config = dict(
    n_kv_head=9,
    head_dim=64,
    vocab_size=32768,
    bias='none',
    init='normal',
    optimizer='muon_variant',
    lr_head=0.00484,
    decay_shape='sqrt',
    seq_len=2048,
)
Each number is 128 + 24 x the weight over its row's rms, rounded and kept within 0 to 255. Layers, rows and columns count from 0. The size above them is the row's rms in percent of the matrix's.

# layer 9 MLP gate, 1920x576, rms 0.0449, rows 752-773, columns 528-575
size [100  97 107 105 101  97 101  97 104 101  97 102 106  99  96 107 100  98  94 101 101 105]
[[126 109 151 147 133 129 125 107 103 157 112  79 155 119 110 105 126 122 182 137 108 175 121 111 125 109 160 102 126 119 122 108 120 163 128 103 102 137 150  97 114 160 162 155 165 143 180 115]
 [154  77 104 108 119 142 126 119 152 146 107  96 172 119 158 140 144 107 127 155 114  89  90 111 110 115 160  95 130 122 119  88  76 121 114 173 144 156 128  95 147 129 122 154  98 129 127  85]
 [ 98 146 118 117 137 121 172 110 108 110 134 137 125 143 109 120 167 108  86 114 101 125 122 166 174 123 117 179  74 113 123  91  70 125 110 142 162  76 138 132 126 128 147 133 161 151 118 116]
 [143 124 140 141 114 148 157 126 113 168 124 136 140 179  95 118 120 158 144 102 128 117 126 126 134 147 165  96  81 136 137 116 123 106 145 101 159 130 132 119 131 138 131 147 117 147 149 115]
 [ 93 148  93 121 108 148 112 115 105 152 106  75 122 119 124 128 160 115 128 116 122  93 155 134 132  87 110  76 126 121 146 170 150 142 158 156 106 145 128 112 166 127 142 143 124 119 130 110]
 [140 146 104 135 121 141 122 143 108 106 100 137 164  98 131 121 158 119 134 120 146 145 150  96 104  92 173 159 150 129 105 120 104 123 134  90 125  68 109 130 114 128 102  80 114 144 123 128]
 [120 161 126 138 131 139 104 145 153 119 131 120  94  93 139 144 109 125 123 107 135 156 136 128 118 142 173 101 140 100  92 142 145 168 111  92 137 162 119 115 152  81 173 121 119 119 168 145]
 [137  90 138  88 121 139 105 156 149 127 165 131 128 137  88  99 144 104 121  85 134 109 117 113 148 124 129 129 123 138 136 143 117  98  96 167 163 133 124  94  94 161 112 133 157 134 143 104]
 [118 126 130 163 119  82 181 132 125 106 145 137 134 136 101 107  84 175 110  97 137 123 120 146 109 129 147 108 137 148 174 149 118 154 141 152 114 148 148 146 142  76 132 126 105  66 137 123]
 [ 89 142 179 120 106 118 131 141 103  82 143 125 117 117 110 152 107 169 124  90 144 149 173 122 103 122 110 100 112 115 154 131 155  64 108 164 141 174 120 119 142 154 134 182 140 120 151 121]
 [103 187 129 103 166 102 142 108 158 110  99 124  87 166 130 156 135 149 135 146 119 169 148 157 167 124 147 150 130  78 140  64 126 103  88 142 112 130 170 122 116  87 144  89 140  69 148 108]
 [127 124 127  95 139 144 126 139  85 124  85  94 152 105 108 124 108 100 172 142 142 114 156 114 123 144 171 137  97 113 146  88 101 126  83 121 130 142 179 113  98 137 120  89 122 126 117 134]
 [105 120  97 153 140 125 127 119 108 173 126 133  93 164 126  78 114 108 128 119 136 125 194 106 135 128 156 146 111 127 143 156 136 162 106 123 143 112 151 114 107 161 124 140 118 123  88 157]
 [152 130 124 105 161 158 160 176 146 108 147  77 121 115 103 156 113 156 151 107 119 110 125 178 133 130 123 107 122 174 115 130 113 110 127 143 146 139 114 109 136 154 123 122 154  95 161 139]
 [120 129 120 126 117 124 129  88 138 157 117 135 118  75 136 118 121 134 138 110  90 119 156 135 122 166 150  84 168 161 155 141 105 154 131 121 136 123 129 130 151 174 131 127 154 109 145 173]
 [ 64 153 137 165 139 153 109 138  94 143 142 152 138 132 112 137 142  82 129 113 128 118 120 127 127 134 133 160 150 119 132  90 113 110 113 151 113 167 147 123 150 133 124 172 136 147 140  80]
 [ 81 103 107 138 106 157 129 133 138 144 135 177 101 131 101  93 151 135 142 127 143 167 157 124 149 115 128 144 125 104 132 128 112 140 134 158 151 135 122 141 128 129 171 144 142 146 117 152]
 [139 166 151 127  99 140 129  97 146 123 153 157 162 140 151 153  82 154 105 105 133 136 114 153 119  81 119 148 158 114 163 106 118 145 145 112 172 127 170 141 136 128 138 162 123  93 163 123]
 [124 125 122 127 134 114 141 107  91 101 149 150 108 184 135 126 125  98 163 163 134 124 114  68 145 113 165  97 130 154 159 119 158 135 101 174 113 147 146 152 135 111 108  97 163 111 134  88]
 [115 111 160 118 114  98 136 113 166  75 149 140 139 115 124 153 141 112 160 139  97  94 148  99 143 139 165 114 154 148 104 103 102 140 106  78 102 122 139 177  92 138 141 134 153 164 127 155]
 [141 119 168 118 151 119 107 120 125 153 119 119 138 135 117 117 101  67 131 112 135  97 129 155  89  91 105 158 126 161 123 113 117 100 107 135 138 131 126 115 104 110 138  95 132  94 131 122]
 [122 138 102 110 140  99 106 118 161 123 131 115 107 161 112 161  78 149  93 138 161 120 105 119 172 100 105 151 152 112 170 105 109 115 132 108 129  86 114 103 163 150 144 155 105 116 161 128]]
# layer 9 MLP up, 1920x576, rms 0.0467, rows 752-772, columns 528-575
size [ 96 100  99  99 101  98 103 100 110 106  97 104  99  98  91 104 104 102  91  98  99]
[[161 176 112 115 137  77 169 154 176 136 107 162  90 126 147 144 138 173 130 123 161 109 161 119 149 100  99 113 128 109 147 136 138 142 108 166 118 137 141 114 141 128 135 111 107 147  95 129]
 [123 150 161 152  79 120 155 107  91 124 162 152 118 124 157 113 112 152 148  97 118 116 128 138 152 143 137 173  92 121 151 110 122  91 158 119 101 133 125 115 171 115 115 100 108 118 104 145]
 [123  68 138 138 128 133 140 103 141 165 153 116 103 121 107 163  87 114 110 126 133 140 115 184 129 180 112 106 155 110 152 127 184 122 123 122 104 131  73 118  77  96 124 163 150 133 122 157]
 [136  98 159 135 143 145 178  99 122 133 122 106 134 184 137 131 134 130  94  71 140 108 117 145 131  90 112 133 109 100 126 123  99 135 114 134 156 109 174 128  74 109 178 156  94 128  74 105]
 [133 143 105  99  78 146 108 142 130 147 175 117 151 115  88 125 161 141 141 141 126 123 145 106 146  83 140 109  95 108 128 155 146 151 142 115 140 132  96  91 134 154 149 151 120 114 156 119]
 [113 138 134 122 198 108 106 150 142 129 165 121 131 123 124 134 108 139  92 112 149 173 137 158 118 106 138 160  79  97 105 131  93 182 130 120 134 119 159 132 165 114 123 127 108 144 152  99]
 [123 149 160 131 122 185 166  72 105 142 121 145 115 150 143 142  99 106  81  98 125 127  97 127 147 120 128 136 165 124 126 124 132 132 161 147 143 137 132 123 142 155 115 120 152 139 135 133]
 [113 103 126 119  88 157 159 118 152 131 116  85 141 115 101 113  80 114 124  86 133  61  93 120 125 120 116 127 168 126 116 100 131 111 162 119 143 135 141 120 131 146 113 186 109 102 138 194]
 [ 65 178 125 122 126 105 150 112  86 178  89 115 171 139 162 102 132 111 142 119 148 140 112 105 128 124 153 154 103 182 118  97 118 136 138  95 106 132 103 174  56 130 124 131  96 134 113 100]
 [126 113 126 118 114  79 107 135 162 127 148 107 103 101 119 128 128 113 136  41 129 157 112 115 113 118 119 134 111 125 136 139 105  96 159 140 135 150 111 147 149 158 131 175 113 113 139 115]
 [126 132 111 166 132 142  87 117 143 131 141 112 152 124 126  90 105 119 130 110 139 155 146 109 125 138 143 104 132 113 143  96 149 155 144 165 158 116 150 103 180 125 114 134 113 121  90 110]
 [140 119 152 117  90 111 148 108 183 108  90 121 147 104 189 162 138  94 154 143  82 156 115 112  70 120 112 110 159 149 107 145 104 114 122 121  91 143 126 133 151 141 102  56 147 128 105 101]
 [ 87 102 105 146 127 168 106 123 120  55 130 141 135  93 139 168 131 144 100 113 136 182 103 119 125  99 128  88 121 110 109 147 139 149 102 123 146 163  68 153 128 107 138 114 149 138 104 117]
 [134  90 154 105 111 103  86 139 132 151 110  85 102 111 121 166 153 102 130  98 136 112 111 132 114 134 106 116  90 111 137 126  95 146 134 140 148 145 166 122 111 157 133 107 173 134 125 117]
 [129 121  73 156 118 169  99 151 114 110 112 125 127 135 140  95 108 145 125  86 133 128 156 126 143 124 119 145 170  99 135 158 125  91  74  94 112  96 137 146 152 154  63 133 129 154 120 166]
 [120 147 164 140 122 121 129 168 100 115 126 149 154 170  99 120 167 105 148 108 138 119 160 130  91 130 118 138 131 152 129 115 136 121  97  92 160 155 114  78 139 135  91 183 136  91 146 120]
 [122 138 139 119 150 112 129  83 110  95 111 173 151 110 136 156 112 162 152 132  86 101 106 104 165  85 110 126 129 134 154 166  95 114 136 189 117 136 121 138 133 140  93 145 118 119 111 126]
 [ 90 156 134 159 115 125 115 108 158 156 132 132 133  84 137 132 120 152  82  78 118 130 112 120 116 122 130 137 149 133 136  88 132 142 126 118 133 146 136 147 132 125 111 129 156 137 105 129]
 [142 107 109 154 125 141 118 118 136 105 102  96  94 145 107 115 112 108 141 112 187 138 176 137  87 103 133 159 124 141 108 117 158 151 144 148 112 149 154 153 161 114 168 141 135 144 145 134]
 [128 172 105 156  89 151 138 126 131 155 148 112 107  92 167 156 116 129 113  95 136 132 137 164  87 132 138 175 147 138 125 133 124 112 126 135 119 125 194  98 110 143 130 132 104 117 109 120]
 [149 168 141  86 114 130 144 148  90  96 108 156 112  74 137 141 114 143 136 110 133 109 100 115 140 140 107 107 175 164 156 141  87 101 146 129 118 149 135 127 120 143 126 121 160 105 106 126]]
# layer 9 MLP down (transposed), 1920x576, rms 0.0157, rows 752-772, columns 528-575
size [100  96 102 100 104 100 101 103 100  99  95 106 104 101  94 100 102 103  91  97 104]
[[122  96 138 135  99 151 124  95 105 178 111 130 149 106 149 140 145 123 119 138 139  77 155 152 149 146 120 184 147 145 134  86 110 168 143  62 109 119 145 150 134 150 120 118 117 104 189  72]
 [104 102 159 139 128 134 128  92 118 121 112 107  82 142  96  97 141 122 171  99 164 122 122 158 156 134 126 116 140 138 108 119 151 116 164 134 116 145 111 111 141 130 134 144 146 161 146 109]
 [123 143 124 116 172 165 138  86 110  75 129 175 164  97 148 134  99 124 148 131 122 104 128 117 131 128 133 128 178 155 121 135 106 115 116 123 106 162 162 130 122  90  86 127 106 134 146 127]
 [139 129 126 125 123 117 144 140  84 207 114 189 120 141  90 140 112  71 101 120 167 156  80 157 103 160  89 144 136 131 118  96  94  81 125 148 141 155 133  75 102 137  87 103 101 142 155 134]
 [137 109 130 140  92 166 165  89 107 132 118 120  99 172 116 134 162 120 164 129 114 148 120 119 126 140 155 193 145 120 120 130 148 118 107 120  98 107 138 124 127 103 171 112 110 139  92 125]
 [144 137 133 151 107 124 154 126 117  84 116 161 104 113 140 142 117 100 163 131 164 131  89  89  97 164 134 153 132 124 167 150 142 119 108 153  84 117 136 152 146 108 103 136 128  89 123  98]
 [ 96 144 130 164 134 120 146  96 154 154 154  86 141 127 185 111 116 163 137  97 188 118 117 159  91  78 117 117 121 148 177 124 135 116  88 110 131 137 103 147 100 145 122 155  84 125 118 155]
 [136 123 131 124 155 125 143 110 154 137 128 135 116 144 107 134 146 141 151 113 103 152 111 150 119 134 154 135 122 152 156 120 175  89 119  94 138 160 187 113 115 138  83 138 126 114  83 126]
 [132 174 134 124 163  84 112  95 138 105 148 137 111 128 148 143 110 136 110 190 107  78 170  93 102 157 136 151 148 151 140  83  92 109 125 136 135 155 150 121 121 151 130 148 127 172 109 107]
 [128 107 125 137 153 128 132 123 108 112 126  60 153 157 100 118 110 142 171  98 203 144 172 170  99 142 157 160 104 129 120 145 142 104 103 115 118 136 155 131 131 139 137 131 108 147  83 137]
 [165 147 120 126  79 151 146 116 144 137 110 125 134 156 135 107 155 134 108 185 177 123 150 135 124 142 105 120 122 136 113 160 123 133 109 126 126 127 141 138 120 169 113 168 138 142 158  78]
 [141 132 133 108 110 141 128 138 121 136  77 115 174 136 124 124 137 117 175 131 107 103 183 124  97 157 149 142 103 142  87  90 117 136 167 107 161 191 100 137  87 142 152 142 153 117 119  87]
 [135  87 138 129  84 118 127 145 111 157 140 135  97 117 127 122 124 124 123  51 133 117 134  90 123 103 123 124  99 141 126 109  83 130  78 117 150 170 169 165 156  99 110 120 144 132 126 133]
 [140 152 151 135 121 131 132 163 161 117 110 115 145 132 119 122  97 140 137 131 130  99  91 123 162 104  67 124  88 133 151 123 100 147 116 118 135 121 123 185 134 120 135 147 147 116 119 149]
 [163 112 138 108 121 119 143 112 112 126  88 158 124 133 135 132 124 117 162 172 127 107 144 145 124 126  96 129  93 147 129 163  92 172 129 168 178 104 140 164 132  96 169 117 134 132 131 139]
 [ 78 146 142 155 123 201 115 169 144 136 111 162 140 121 136  97 202 132 137 127 148 121 147 121  88 142 118 109 168 151 104 112 140 136 125 163 169 131 168  73 135 165 159 139 141 144  76 131]
 [137 120 164 121 105 108 136 115 135 107 115 122 136 166 117 146  88 135 120 108 116 121 110 125  96 110 119 143 117 148 128 146  84 109 185 145 132 103 128 109 118 126 105 117 141 120 132 143]
 [129 177 106 141 121 125  93 157 120 125 109 157 142 119 149 140 109 121 193 139 129 147 139 135 106 129 134 106  83 147 109 122 141 137 135 121 128 139  92 148 129 141 155 103  77 142 124 150]
 [101 116 126 112 121 148 120 109 132 138 125 111 110  98 109 131 118 110 162 165 121 133 122 152 169 118 107  92 152 179 170 138 110 130 131 119 148 113 151 104 140  96 110 109 147 120 180 148]
 [111 100 149 129 115  83 151 154 157 124 112 123 107 186 150  89 137 144 142 175  85  88 166 140 174  90 115 118 124 102 138 126 146  98 130 124 105 121 151 127 120 109 174 143  79 158 105 146]
 [115 143 124 120 119 124 116 133 161 166 134 141 187 140 164 167 116 103 166 131 115 140 141  95 161 102 149 151  95  84  76 111 104 104 131 109 144 123 166 132 129 115 140 107 133 160 151 156]]